{
  "num_hidden_layers": 13,
  "head_dim": 64,
  "norm": "layernorm",
  "qk_norm": false,
  "init": "normal",
  "init_std_qkv": 0.0244,
  "learning_rate": 0.0102,
  "weight_decay": 0.0,
  "lr_head": 0.00439,
  "max_grad_norm": 1.0,
  "decay_fraction": 1.0,
  "batch_tokens": [32768, 65536],
  "train_tokens": 345000000,
  "max_steps": 7560
}
Each number is 500 + 25 x the weight over its row's rms, rounded and kept within 0 to 999. Layers, rows and columns count from 0. Numbers have three digits each. The size before them is the row's rms in percent of the matrix's.

# layer 6 MLP up, 1792x448, rms 0.0349, rows 3-65, columns 224-335
094:491534467496505489523486533489507481509467500445517506491503450471518545488533492490486521514480501510484529545508474518506460540512534531472475477505480522519524494568478556539463521522480480517519468506535502495524475472511520509462487551482533494502482484469475522452467507485512479523475498492476554560542496507525489494494484515532
105:542502474491504456523531464510456505467516489528508521516499488478517546514501500492515433521504507520515481486517519500539504532486486541463505502520474488457547460519484522534532508499454496499490489498452506507508516460484502491505502515508473485514523530495495486519495468515504501487554487544513490528513501492532485502484468486514
081:509522516518544489487498485507490456518506512494447485499494475510521503486465494479525484528482480503498498443506487508475487474538527499435507496515493554498514486479503526525457473506515485504470495516486519485536475551522525537460497500516501527512496510476511462510535484514476483486460451480484486433476498531515525500530499497510
086:514491516501508507525494440516509493520507503525522501507453509504502522503467512497480464495486501532475482510486555502507493529534529507500528467479507448498535482502462477525545516479508516494480549458513516466492524490491514466487503479485484453503457508506482520483450519513496547501483533492496534526462478555569528504510501471495
107:492494467493516486519512458504502526451496520536525473525507543521486544526510497532505517486499527501482506487533501463501458460518524480501509499494535525513485525497477448509511462526429475461533514570480486509487454503531542487515479477486512467513499553472485482511497501477477473451514480552510494485548480490504503483468494577522
101:459493525496447516482474492519504495462524453486548500552553530517505467513543500535457503505514472514526472549491526510508557543507521474534481478497509485507513474542470531517504514536508489473536491478511483470483451498517501498462461481490490519490518461499471510516516521505519447524485475492484512528487474492522489487482461458503
101:484483507528524534464482508517496497448471497492457520514481542537504469512470515527482525539484458524521505530489514475484496507476541498512518532487500500514455525480476496509539471503489519504500460459482460504513492539528516515491523505477502512500495512516515519519508486505498507435475505511481478533482510462490466503441463484449
110:466505512550504520504496553499514507524496477525476517501524519484482547513526492466520512474497525510509456545518477497528492539537483484538525492497508476485541506438457489491526492536527480515474477524497548512465550516492521520488509550492549486502495481488518480506525532517457487503468511496530482513510478486451510499514544492504
105:507498495490520541481496476494495478504511548513478483514510513498521520459510537460506524504476501501505480466527501497474468550490493461512506510504547493509507548494498524494478465502521493480510503531496511495514466514475493509511476483544487470540469486536450503478502526479518472516487479527502505521481517481503492488524511520472
104:500509509504504479501504464496498501523510495503497498514497513538504442519529496519531538523454450483527541514488447503456497482501547516482472524463497527482490505524505476484494525474421481497484478514523519530507528513530466465519447474550555483508518512532477490493521538469529471503483495503519481528467518506516517511494482491491
098:460487537507490488429500495517481539519529502472503548492495504476490471482501518526472482537483504476504493462500486450454531523509505469517487464483534481496494474497505511513496494530540511537476473513457482485533499479548471460476517521485494517504494500493519513535513494486509537473528478502518478503480539514501499511482472496475
099:489506482539506469470472478546448525467514454471519521500515502488480475456503516488481462515504473513539497504480477485503465503546515522491509530505545489509493488482503505486479486526511502509514511490441518556488482523511503512490493516493486502529509521484490546446529561454522514508482525516493484497469474555511467518492551499466
094:535480495515489502513504521484499488472473502553502504492438536503482458504517536511472543486464519543525529473464522523512506522569494479490494519447485468510505503552511500508512485547483478522502508536529539508485507510522472449516479502459482477539482474491473524456484533503449501470534479468483459503484507463511545476491548465514
089:504490488500494474484546517502521490490501475499538460540479483552476496526491472484506462535458507522500503549475486505486484485470459507501514505468565495482517439539478520529520503529526523497567489482463469488509505493489475523465486528455499527501530483518488517453528541457528488478462495505513565502468495513475504475436525505528
103:462544490463508482481512542491484523495509528519508535477486479473466519461480462492530511457479524520520473494540478478476485499508524510473546470496527496524522477532478499521489505473501486540460511499510479509485486510533493508511501497503528508501527513430499489477479463466524488495539521477458490484498457490573533462515506508509
086:514522506472546500518494478518531457521468517514483514494491517500486472474498540530532488527462469510533459517490530538511459536513445495507515499472484498468490512539504489506513488493499489479502485497530469518534516516477525504427485450476525493501518510460529509491536519535508514483516515559550517445493507491511483482496497523522
108:484514500491473508535532508502494491530544503516486506546508481490517509523474487525474490503457509505513510506517533471465540526507505537457485486521428486451482478492553535494510502511537466479493485518517476516460490523547529486491492514477504516496499500536516430469470505485510498501521517505513502492451438483509502531478504516477
093:467474484490497504524496491508504482505527472498475475530488532472517523457501518525470513494511508497491494526502523484499512504467501489480505535483493533487461522492517501468453515514521471483469506533491474507527493533517529522460517495516530540457495526509523465506485508455478464464486528473514551518488472503511503454536500535526
108:482515498524496510552441514509475491509535465495545500496517480482485507525474495461495501490439485487456483528514475495544507480487466517530496522512521472506516497539523517484504494512535453515513476504490504527481526490506508530487549526515481503515529451480529527542460416544449456492462495498518469517501491517494511516497497495517
092:510483509495492517495510500511515500521507456511508502479511469492507517512468534567509511498497523498501541504490524511527512508473504515549514483474467495539455498491504495465483542487522509497467485497530503497514510459532494515451499527483493517519515492488512486486510528527505492511533481477471508510491536525485539510573477483483
093:479515511468504490502451507532521470516496490476499520475512502491520451498495515494534486507489485530489498528513471502500503490520470537509490504504493501535480470537486474517505522537464511511469473507460514446524499560503463494507495491470457488475501518512507436487539536514477528476546529515491479499460541484488481482483517493515
093:493472486485517504522496523469445509490500482507527502476578528482489508470512507474530509544525462509498522494506493484495492464512490531542468506484458461508525487468494494558475502517487484484484543454550476493536475522485578473502503530481507490540499549446521487556534524513477485519512513469522505507456495503514476494492511495505
095:524509455501491533514464547492452528460499508517477513476520493435506510526483536497494505489531484513485453484507549508496542528477466517527456528554516509544541470513452513482493552459512555524497497517507521495456488496478517508502553525502509477557529549511478481536510488570510466530520503509511534517520476496508497500530510514521
091:475528478517519494490519529529497491513486488504483515497534492518527481483523507525553544499511477539512504544536454539490467491526506516470522505429502501510473579519502494475501481487485503522533497505490502504462455469519527507508497505502473484518455494469503475504539532473470506481512517520500485541525523525484539534486511497480
098:522497489491481485497508489523484484519518469523453515513460530501506505525493478497449511471513519514466512504494450513502522480515523476457497489467539511495454511505557487492501501500502513567505513510499501521483481522498504501518473525506488498458493467504471480495483494526525471459494531483457503485482480521502502524533468456468
099:540523538495489489533513481492509482517536515489471505547491470469563543512482538533493488497495523503446518481539520515502497503518567476486520491452480492519543483515488467518479471461534505514515511523516516483474519518509485494469547460510497485481476527486454488461497485480511491531485497507486500507500444488525491504496520530493
103:449521505551506472488518513458468520490514497484516464499442475504535529485496495500473489488500430526495515512485556499489499485504501470519476501511473511508513485517507457529497516485550493501520531517474483509515491516485488464505487537461512476532534493465471553512479479507465517540497527551496519558542484520516512529530526438485
096:466518519460503486541482494527508498508472502480514504514516555533470543533509489503498509491504499544523496523454451479478512480495516540503521542509522522529519513505500539470490463516490513535535538485450492486515466523505502508493494478516516497509529472508503473477500485471492523490518509493467482500486503506489505476483581488496
094:483477542504522548503512507515518511544514463476505551491488512513508500478470529492488476507541496524495488523505523503490491484562506549449537487519478460492534532517488504488499484524464493511489440492481496512526506529487456508510524533522489502522552516496509525536468481482496494448494523477479520504517503515534502504502498466535
096:503493506491491508487518526495475492532507506493510478478464485516552539494496517501511532474491502501526514509523514539512500503463512516509485511514502482534483506489446521461465499562500544476471490502523519527534532532532524495501555510470494526498466516505501560518481478535489535513527463482466475484526524515507530556549488486477
085:467530471503472536495473528523479553485498468488472481495519494521505527483494531526501496502508514554456451549471493529477475527481540511504549519538496529460530479527512496501496538513526513506477533518485443531498512499501507492499512530510492465483485457494474508513519460510527465492492504517542481546512459536490526463504488509479
105:512504510507509485510496502524483468502516538508493494506508539509481478541501480499527486506550518471466505518505490508483498480490443488515479488539473492502533453496510514532484532508492494504556488477527538518498474526499506541512479479517503480486508470514511509486490500539491466525471523506440492506499510532524499506456539540501
095:519540532512504472502577499475488512502474528492466475533522465521521462517541481472513507477458532491530520565498504502475490467537480502461566490502531480473466550496524473498537547499508491517533521480540550517508537478508515521459538516458479518495505517498533495489471488440462550474515473476500517499474486563529511471536536511499
106:516515494544498487493491451512490510485528541486468539513500507481507507510488495530546467524486479506489509542474534483483489528520530527531483520511523490526510506515520491526518525496482484496540497490492472508526454506485510488469498497508493547522531509489463505525500535451480541520521482455493503488461518521560493459491464465504
099:514501470516517493462515510483481540500486502550513544491498487492538467497500483509510498522492411488532505524511525475533500496488551478537541477521526512510548481510544515475516506540515509478504529498510514478522576526473472502503462489476448499513519477469463516548460481515506471504457526542503450529479476487536501512512488525482
110:502516523466532497486492465523528515438514534531492471479538497456536482487544489493498494485453471516469465530555490488477500457536479474494510473510520493478491497457455485529487502504514510510509552469503508495493491500500494533519511466488493492479522512552499525521483487562532479482493496516462485521494460508520488497502507528480
103:538514503495514514489497484483494469500557493490498509487459492513483514549506526522482506523519506545505479485482474487511523543517536513522482517496467509476489481539470503458511503522432527492511476488474511521531505472557527503500523526467507511527518528523526494469492506519527515514516482510497477521518526475466542469492502511511
089:512528518509454535516515536481497489480470505506520536491512467533519465535514512512515445542517487484515499493526474498475487507452494503517494524480550552516528447499492478402510468514510470524494470558505493478506494479504517476510521547475558518517493517506479525514512514507499475511484484480475485491517443476491557477490478476479
092:496520483462529531507486514502520487552467513495512493483441461486483478482516500523505510500491534538489501508476469482511485527487533512501525534505516510479479471516469507508518502500464436476560489565488484506521471483546551553470510542540455518522538512497473464516496543513529489450539487508537487521536479515482482487495514482506
093:502511486507497487497515472495499529506513502488501533510521478500497491552485503481550492477516481503464484513483518480492494487517462511501504516481473453522468490503445509528516515499509505521489502455468524514533538498469485486525532497492479505555508490509449547529499479469465524514493519492476515505478463506535473488470517502462
103:483504549524527506470511477471443485512470496449480538513525482480466506515470566533498528507514528507494514499485515506454500533470511519486486534453455495478463473472490537554489438500516488503496508456486508519470506438440513529470489505508502528461464494537513501487505460530472549494490535499534500447510540497509518489457453541484
102:501515538537493558509507516525536496543479477542538506468510468509503493488551492496497480476491466465418452513532502469469490451510530514517498479481547445530487492538506468497474434552507478504552536466519480500492520514481489463520482499502580463491529460512489521527505509545495510525487493483506496532509456461510509472477486480494
106:500529467456520462501476494508530522485500503533500529481517502490515477515514498522480455512470544491432491499540501516466499503529483480516493481494510492520494463461507523476518495469508505525545484499500520499457460503497483542558535492497512527495490517495488518499498526509508531482552508511521504519495488459483521528521475488514
101:475506485514488494504513491516477518448484477456549465488467476492507470529531524460466550502514518510484529532496497525491486476504483509531505518524481517506509520491500493551488472498514516465500468513471515531511483473490534522516474515490516430493473538557494557548472493470490495506504472475565531528473495533492434481483548508479
101:486536543507474534479460506495506543497490502467494480484520477488502510507514505514469432503529500517492501532494399527506448522484521499558533467429499542483493504490467485523525530529514514497447502513455471546501534527542500562561501488525538476508515520480468470503517483508522486490551494495530529496520548510461501466457502480488
100:500523496482503464489489464500458459470489508485530528505504532443501512472487483465499504496490496467506505490480514508461491432528508492537535493488515518497558481525503515503514501495517509540455516496476526511476478493510535560474498513439502517479495489523483505537458480518450467501477471463506491487480490476503516548524460518459
087:493501474481560493471540489479495439497524525517519490528542488531510524514512482486523500486525482537533520516480514507533512534485528496523531541460475537478468475522518518459509503525472453521499519525501477516480498514482520481461518522502524509505470501498449509452489499473477521497452537480519520482479501453520485508511454502502
105:498525480487475521520488510482487479485532493491503489531470487487527507506490523519520489533502510482535543476491506489538492487543563508467505463519500503481498482514532478524507518508526510493483468514515505513459478496485537495556522529487498498477439503493476538523459518488501528486532495514502531532505535524530462499498502513526
091:457483515520480501503493469521491501550479528503514460481555469468498502507490477506499493490549481501500507500474514505531538494484478473530484509519511485492483468497477546520492514500519478524497495500499499483460530503495546535544525493523538529498504502498476472439495504526528532512529490482505476477505521538497524495463509512474
099:547528493480535506537454496509545480457493506503468465523496451477512521486490510506474495522494480542468555483459530530444492494514495489490538529500472505482497481561538521526534496478473522568509497515449514484490459520509507483460481509469505538520501511503503539509453520497515523508477504488506531466476517501487538518554529543468
107:504483518474468474491496526498537489472553531494567484522463508469514499475473514506496515463496467492449507525513552525545490494510532540550517506479503516532480507522478499471534517534517443459471496508509506462497500488514476515474499509535519507539522486528450479507475519516469482500499519515514502507462506490497450509455496511477
105:544522496536519500525497509521506501490481503499510486492537510520477422501491522503508541512534490527505507512486509531506468510507517484536575457518469495499515544482485450499472508493489519498462508515527523504504522512488505506494450468524474518506538571484481480492542545505523467524459486500466531497494500514459472528443457492511
097:491500527512508483502504450580511500490497513487485461522538478483525494496509511501501496498455454499515503491453500527496522513538485506470511477479522487499522476480534513500492476512522535505491542505510488490465525484505499494529504526487490515504496490510466506473488512527499483467515517481510515506464511497473466497545510525519
095:477490482483490505498517551515489518497488487501531489494499467478483508536504510521482498473538488489505503518468433496485507531508507501501527514513457483534446501513505496488537473503523453463498486508495538490517504503524500557489479495526493495462543539468545488497504472490541497522503453526468472532472557475559508481487458500493
101:523487494456486439502510500494508535535528499509520533500506486523480479520481496468459514435503505510474492528505565519493531511512527495506533508508488500478521525511526542538513434482490504459450506468542493497444456503538528506510502481520453526493468490497469495482495483497470512475525472524518505475505540483518500516508484512516
095:557498496540491520517520520495481478468509475432479475516500528511481482479519500535496493490504487503480478513501525516511484499523494487501553491533502493490560485500508531492499535485493469573511522474509485497472497446509512499463518539495502480481493483457450492478445504503521508528524517501461501488530497539501499515509497497495
084:528500502486531473482478469494474483473495484488468507484486507491540547453495514504498482485469534461496517547479513515508529545538492495475497515494563530508502485503543484482521539500482491493474511499513519469535520542521521511487493513503522499493518524509517492508482494504520531489508507519498473481516511475455564481516511501528
099:448527519544530476555485511503489458518507471529510502495467532544548483489514496452483519469498496498522506544498492506566507485481544490502462487483479491433479509519496488503515522493478488472505498475525501428506514510481487455471525483525518489501490495465463481510537469527495454492495532515510498478523513494473489485471500539498
101:492452475470506517515510491548464518533488505520489491519536507479485489528526520521487530509505514546494523530513495495478532482464521484456515532547563491496514478467514474541457464509463481497459489512467547536461487522506492474468539492496469502488559504472554460559507505477496473515555422530541556507501493508515504560486514501497
098:478498554504499506513499526504516524473492470477490500528529522495510513480509512515527497463501546484520486524521492486558502521556502504518525512506489465463524514502493524471456488514459511477487497526545509546469536513518497472506477536501498521458494516514452480520534500476485472500501477498496500538509453546476456481440530481514
111:472515512494530490490477451525445511508532497522464497487461536480490502555501491497490506464514505526477515540491491537479491474532486511513465481518488483497550540473494543506516514473516492528453468466491467560498534512500468505471491532539511484460538504499495499507453450466484529459539542496471518478537440502519488483482498475511
086:466517491492529480481519510512520453491478516485454508467497490535476509464486513557529483484494518509504535492509531516504456483562485475494486489494454479518503498470507526499523522520490467488504501480499482502550499491446547513480528440500517537476550495483460443524522496519485504467498515504485514514500453486457523511502477500482
083:535508465510509460492518499460503489510519524526489472510543480468430503456526490484476550511473481514535524538525511496498513495499472568434520500492475487457545510525493520518534475523544523516441526463456522502507431493490513487465523507521511484493521530519510467493533501482485449519509506402467494548558498533483504541503507486513
# layer 6 MLP down (transposed), 1792x448, rms 0.0349, rows 3-64, columns 224-335
098:470504491499493496464530481478523509509550510518486491501530508502509524503521508519494526515511481510487497497511511508495506464513472548554469531487459538513488463495486475482491472504493523494558461538517522482462494489476518499478515444498495515513469496521489468496523493509488498493494500509481535522462504509501497517533459499485
099:537507500508531490502499479478512521519468509517484461500504537510496523517527460451503515514539507517529527508484476448536509518523515554501465472498501503493532472498514522529477492501500513506543473502496506499485493533466463539526512494459473493457493472516547448476473488464468512486517496494484489537486464441486537489488489513503
078:509474508507459531521470480498514566478447476517518496498537505460523509497536520521498533460486515493482482542489503523507476505497540479519456501527471463483494481528504472485502481558493470498485510535521508492518516488502510524497465467480450489496507511514513524517460490494529522517484530481538450493494451523483519497501520510461
089:502510507464491490473453521467529537493462493526485512525552517450474500498478499531474476499449500522518448501541491502534502460489478521507462536544475492502568521509483522489495473475530471510475481519521469545474491533496502532494503519455477508507515491494495426468514523496510502479489455505524443431435487446511455486516456480451
101:508500533537482524502491476543518493483538485518489513513507470508564488509516500534463493487468489466468487487507485479493516525470528522487508490529479481503505528509471515508485473448498510495466466467492481489523521551502475467462523503467521484515525537479543528514521506525525512499461582517472513527466516504489487489521507509520
106:476553507486487523424514506488490552452504502449503521467510499473539447545529526503500486531453514469520481525471516492522564458517504496529504526521545505534523451475487516512483510499514510504492514493490536511523537467550522513464520505499448464504496505505495474499516461519507476494470490530435499500535500453507496478533465491536
101:486511527540462524501474541515501506530502541497447475508475468506525552483525447482482506500493500519488477474490500506525476511518478518504513531518516528471546524513498517541501499494489467524471500509452535474556468508490507480527557508530434507484497502468509521487477441527457493485495491543485516523482516531499488467452491524493
110:507475489538457538467504488508518536488502512512496459496459465518509550524538499485498502500521503516523483499450483478482510544456493534550513502487501519481496505524533465454559517493495538490479463521447480513508475503499499522514522496491556493448502461489475493473545542509508471481498482493471525531487585542464499458496499467481
103:497512484475494503521530480499501507538511489484520490466509517495503518501492486484495520464493441500493536531508471519504473493466503473499484514500528485486498547488507533458486465483469531510530520500524492472499496516503487556510475521497508513506514486506467517510494544540508475483526467507490537505506506508473491488510528460483
101:516513437507523493503496547450478507551483472506468513515486484491526502506496513500486528505411511499540507553575503498513494488488516528512486534544492476493551488501515507464506466494450503500518517488541496541508519535484425477470483472504533521520487540456485508489543495496523512539491471524495493483509473461492519472512488533529
099:485529505464471512516500497506512474472543501534519509476570472472481511494473517488537510484518506497475513538460517475508485493462503505513481481485540517509517533528474521490512508519462493510527534480486560509529530496512538444489516481521533485514479497492535466495477523490513530458484494481449443460547492498478529524521512472570
105:483472509474482522498522469446509520462504476534502523536492464555500501485494478521504553492486470492492508499508487520516500520536494463501523480472455505450473429462464496481520517501480456486454508521513480508512509529528478518522528482505538506498511532474502522499476545456515517503475499475515515473519486471499531517478540539540
092:508488452512515540497528513502484525477525446507508505502469473516505517512501526507516449502498469538481479554526506559510512519531480476513476480440503493492490542448496452479480473486488528514531494529525485503472514480509503507501505522461521507525474512501521524485512513470523527450498535469524506497481544516507495494500502489510
084:509475476535490502524510509524494480491503466506454499483489466578517519507546498489521459528475474502513491527511518517531498479473487518513540509497563505479507479534483519543529474503511524471560479458460491481524512474508488516513509517478519499492484487508508514452540495478499478465539458499492550529529518490453520509499492464539
096:437538497502478518486521506503485487465540510475450501517521471488516450477509465503497513556520525524495514481521512463504496531511515512460511496505539530510531493530477530537452469468491490523510546504524490518488526512534480508536476485517568490519494526515479500484526475503493503507491490545522476472539523489468478463479497463500
092:454547519488485492507500516543492440450434520508470521524462518505546486500498491502516498526457505543511558501471469500489480477562484480476538478550483499539497480459491509548451527503473493518502489504485480498437503477501521512485530492460455507516491534523496516449516521506488482482516550519509525489520482545517492500547488539509
104:535490552500510497490506482510495468486528450471536506473498499537491492493450527505449481513507530493551504490550522482534539512495487554506498544513463497523470497479474497471510497502496504536499458506532502436530553486538512472473500547502476470487506489474517501507512525511505479543524496460517470537501471471533492477482546511465
092:515520525478500533470493458509525462475474479486510506516514479466509468438471522512483491490532517468542488470477489487481492472470528481529495493486531489484484518434488492514429475475504513493468481478450494492494501529537522511466529469464516494481490482510523449520513532457491498508493536547493515483502509509528510510554503535492
105:469501475535479482522465519519505532513473559520511474501463471548454479513504496485505555522492485520491527493509501503491504487445470513536476470537518560459480488502474469537533512532497504515518541460526504502462537503529551493487509499511494470482468470511542463461456520522485489492481525474493513465504482468498487507483482480529
096:560522532565517497538498445458534508496514437498479488476504459499493464454492519530483492467505475498470488510467477446506478461461475505502511480480499476504475486526473496468500518501519506512513431492491487464519538529496444522526497518455491487486543498493518484475508531481509468490485494512544498531478505519511481474545529542507
090:504486473532493480460502453512468467450480530561457522535518520541490506501493533475498515516479529494556511504527495506475523475524490498494482497505520472467476501519485505525513516455534501485489554484521526548493529524482544514509474472496497535526473465463506471503492522535490514472500499491522523519479471494499479558524554488473
094:495504479526495514471503521519474530497509503534507515480464537519518477489535543508512494504535497524455541496461480530509495463479459466534493478492504479525511529493505474510434513484487511520446493479492534523526465483505481475510480513510487473501488519505482502506506520505519512523500477509483500489467516513538494536527513474521
092:542502516506477507489514521535536522503472482509441504520517490478520507479532509479515480507533501517508458530530495515478513481546513481534477530471480549460484474494486482529542514450489532546488471483483504494548504522513498482494508474517464499497500476474515499549522464461537464493463477483548541462490537540546506544514472494498
094:528487479507487541509518481533564515506501477540507457453541516485522508531509495490493509513508488519487542480510523451532527497487445521507505501477496477465537523465504536510490500471536482510508514496459493499444520463483467468473477452544498533487491495542482473504502508472515485519496520526485482468514474507483485511483501510474
098:539520522500539513510480534502517490502451483528478581529508503497501526491467511539504483458512532501504481504479461511522539492492509510498537535524503519516529513517549519486486458491488541455490478472502514508488506532477429483531479477497537462511492503508531507508504460478505499459524468547471503492512480485513499522535551498514
099:495448491461505516475506462482516477507502480536473477508492523501458473515473481477516493495489470504502537555525508502495488478550475496519499511458464509502494448488522516527527475506499496493514520507489502515463531497460486507510490523486503492539492515466471528512518475523529499512475481549506498501503487535511473454522525520526
101:445526518529493509516492525486500494491491503474471510490478516479459516545511529458547536519502481524561493482498475530448496472524474482498512515461505491471525459509501481516492453424487448480488533499507553516500501496487528486491486554488502512500524484508486521511507515485497524485483481521509492505508514506496467540517494498510
103:490485455480478478486526463558484464533513518500494535544462491488485511503497509528549486478494456495500483483474506485502528499482454514510482529485482542460492536498545528492499534480496486512527492519452459562460486447489520524502516536513477537468493506506517500516492533488497528498466491504515457494483507489489497517444481546490
097:521503487492488483479545491543484515471484546531493478494486532523474536481495491514521493461522475525523496536512487534503513490530572462533485482524522525483488519491458501487504462488548486542537483476503534516517501501536529526497525472454487504555475462515477501508538506472520519504491486503524487487458508460507508518529563475488
094:512510544524502522447497519480517534515504503501493482513475429484494504510532524563520489565483467469519497514544562514492532505487471471519500502509533546506475505481483473497523484539451464440473465507505497500513483507537484511503479493532487486505500468462528478487509455524522506531452437508517447493531504490484545439527508512460
091:520505504487484510450480522536515525505488461512475509497539512536502501465487484504500493488490456496477477503482537478530498501530488520499524514527469501492527489544506532522490495534463499487506504524554503508532550487495441451458525488512456469489499509480476509495486529472521492526500466476513446471512512512483552528455476479496
107:499490545534485520492449478525524532487469508486473428517414511511529523514517518485504472505505520490510483534507492514486497495489496535458490474485485490494512497512506480493497506499541448432549497490556560555462420488498521524527484500478473509495514492487519545491507473515521497499517526471501479459493527541506498512486525514498
093:474472555499482510471448502455504531492515481508490500522487459474520482524483474486471515491517486496519507559507502531534564470507486510504473503468503465460516527510507526497471533533497526514547502487506501488492520495497543539463512473510510514524460455508505525494494466482474467491501495521517502490503535550524489472554501507512
096:508528484534492521535514545494472510513484527488520542553514493491479505520495478487510492500489479507513526504478458449523516483452536510567490484468543519518494534484512536542507506475482544501512529491502520497464505487461546488488495472502506495481490530499507499494483516468490503507539501484529508488495467492494502517489494488477
093:535529474491500503485560531554502536523514502532481463475521500495530499522510472473514465532484571521526493491444492506524503511459560522475481510547504511541474526560553481524541523430474479547512485505529512482545505532489493466492508473489483481489520529471460503484469468526488493513520520443533505484503477504508478493493479513502
104:525483493523511537494506535485516518497495525524499513496519484524530500564462529526502456482473456499500511511506486503476478503450529507482523493494519516485519517487519526496520556539490486525491475452477500563561456502519506496485523505518525453531522521507502517503523491525498484502476522481454515450516494516504501470529469494481
100:538502516488536500515503554530521486499487524458525445476509519513497470514500477550497489526442514499518490501488474482526552505493486497504490478489525532458444486530494526528486485484499485512495496545507527495483531501561512510497507529492481508526510512506492493505468516513498533494469540501490506504510485533491459476527478538526
093:476482528487527506479475485445498488501471470513482511513474520470539536507467514487498540518491522512508538497554509473498481543496529503547474504484523492523492520485523504529518503496507491534530541527492479524542482511523512484554456466475508511510535467503443487480536490521512496461479521482500550524502496490493441466480479530551
092:505521462462518535500514491442471540485517468494466487498472506494514493511531548539547490490473509500503552514494523525512481462474521504489497531513500485513460484514473535460455489489469509495496506504518477476505462510568482498537507531487495535480467509453499483522532533514503458519483500460494462516480521512462483514546511480534
093:507520494485497463524513504492507461500466456526488486485511508482545507504484489497540516465464536494497518463525510527521475454492512515496496469551530465458498448534510496505465475488482456482492507528539517516513532501507489529476469528497459551526511479522468496523521524491516485489523491495522471522499490480495484501464530503499
101:505503552510500440484475522480507482488544482540500538510535465503481525475510454518515451510481472508531461491488509532496499473513502493493497502494496534538502541527509513499466488468533441534540542508507534484486526498487474529493498518509471499515512486478542486501477478416450494513535479545493497491487504507511503514485507466488
093:531489510511495508510506520537514533537456522527544542492534529519493462466516491539492478493465461472492452463534530505492523472458529513512460478489538517505506553516506460495522474531507496550542515515545473470482514481488508497512478486503511522465507469514499507467549488474499503505499488522489533508477537489521499540458503492526
104:528493470462459498498470498515494504513493499496518501487504542487476477482492506415514517518506514508481493522514456510479544511487552577493533501493504528499510496499547506532487491492507523512504471471499498468454527520489502476467547516499489506574473560529462452506502515541508525499490504449532500505544510466519520539525497495487
095:508510503536508469518546540532477481493480469504538507466490519557470492447501514467543544471459502500510544487519517512490509455574495493507507508476510527468496498494480466530495480500480477524518496495522540481469451520463517532505499519486488524516484483499479504528523493504528517520498518511519493540506531477503471527508470482537
098:549491525505521496456461515493496539486467496489502453507513523542525537482525495505483491475481462521498489475464481519526538532517496478530502500487499477542519507488481485519509472480468488476513515515554531458501480529525503520516462474516479489523537448493505464515492490507513488528514488522537474503506449522504543534494506508483
100:490518502495487511529495511513529523490505493519476478540536529471493518469479469499517452504503507492477494464506469505462504457514498495527516512539494478463508510513496493510483534490442514502507494467481481472471463488572469527502514500523470506509437511486563478463500492533524509529466447464546480462507461474498509471517483459466
087:489513471492486493535486474487501527498505518505528508529526538486486509483505510524505487509531517501505501495478506499484476472511486458493541488474474512523539503503531522522543498502462490466508513471488461484445479510472508536460509525485480507496450399502468493475515525491463499483481520526543470498507510483490489507522476514498
103:463525538511490490561521449449492521495484548503509501531487531486486537455511456521545465523476513510496463491484507502503480497519502468531534499505498487513485505509494519514473475516514465504505487465483502482455507474471496521512505513501574496515494479515507475509507457472477553510516500515505456517482483541517520528460485477496
092:511518507501500496465477489494494506498494492449499521504474520496470470523521502514463444457494491520528497519515481475460485506517483552494512501523528476517458490472498506561490525504462450492492540496503513553460516484469493500496536489493475537524507526504486481450483520537535502541514537499517554537520514443508534463464522462467
095:506527451500520511513488481485480473492529507501473502499496497495492519439514528525485488474513466502504499485500518491528467522516531487467476503534479463528488468477501502501488522486502458499523494459551478500480539453522524475504496479503514499514521468497520517492467514494485542547485486497490511510494488505502476515494520508543
111:484467506492497533498480565431481490430508511521537483499500477500504509538488523502528527531488492503542505482500525499492471503491525476488496539546556491487461514468502483522502502537498462538465486500470477486489529494473527491532468513471515442501542452468500474511527484493535505506499499527502493512508504490475474460514458505498
101:524517503521525474468500479478465483446440505462520496518526519471466490470522474537503531510503506492484515480474480508468469482489535503526494456551510496541524465509479496497486502543496501486514490505490467445480455507505471495497517523489509546506508490517551499484520491500513468485524484505502480518526428521513490504456508508468
099:525518494517501451525522502510487492477507469539483509499519503476445511473476502507512500487495507513493492536511494502493507515513521482449520467494509480530521471464472494484547477490505488502522504525498518496441502508468524555503517464519512497478487498510502528469505518497521476541512494493502459514509504464502465477495501504509
092:500469471465473529473477500492513516510527523538473494534516524541460505508505509520498520492500500473532500521487519500499508463515460450487486496508514481534503539475489509511477506506478540465479472515473494463479506490484515520507532496489492472500487509553472498478480518470496497507545509540505526491535471482509477492505445514515
107:496466467526490506470485498471547507485501484528525491538527524527486485473509511463471500495510532501502489493491487507467507463487487478516532518443494505484510540493487496538501504526532541514509506505479479531480455475457509540510480502501505475516496523500502486531496491530477478475504512553491484494544480472474496477487526481456
095:482500537514533535474485473471512507515484544447531498487496500525515543471551472505510470449501493487495481503527490474510497503507475524523511482492491453525505449503506467505465470529522524506499492503520486500496499457437524480450495447511478459492500518504537495511467444489453523511537502471532452493489479494458488498483480484496
085:459535457510516483519465506491481552468517485486535511513478479491534487518459517502524513498541508524497527470521516541499483479541478505501484521477489500544487504508539499459484474486518460524482476550491523515512541474499550510535519451480498467524493552494481487540460458487512503534516488509479518474498468504559474499467527519511
101:532470504499487505506478537526536529481515505476548495511479487481484515534481479527539516484428448500516468537514518547476475499467492500527496519498502481473530518514508490495495505525445521514418469503473529512514522478502524479495506484506526482491456498469512490490478524485492492467462521466491500507500510455544472443494506467471
095:513504500500511525534469487483522484485486487439518536541514519531490482454514483486501473504461514466520508534520523501473505514490451515525537501513534517504499453516504540481479501480459502523498511515552485458554512470504493456487543514505525475533522522472520494498533485556503498482492561487504487537553508496511554473510537486520
099:537477494510513487504507520503539520493505493449466511491545466525495512469450481481486519451484477544480510492514537504511489478497462511499481507500487540509529577504463544525465492497495508460494494520515474534494529490515522469502485480523532465438482477499461511477511484512495507526511504469469500499474501487515497511484509499479
113:536507505532519486476508502506459508487555471520453494473466483467533501540523529498510502516533493482470543533505486543480466491460488518499507478517525524485481536451515531512533512489511496513477468531471463512488459520523480504481481486490548471491513492493509470534486455457486518514495519489469535469513503508490474484511519480509
091:498475502555500492530515528496456481527519516488464507487502473511478507438505521542492492501514501526479511519491503462511510489573497529513474522496530480550496487494509478475469531538499537484443513462537487470567502519517506515505518494463492491478512516523459491500516523491492525518488494471501528506525469489508499510455495516512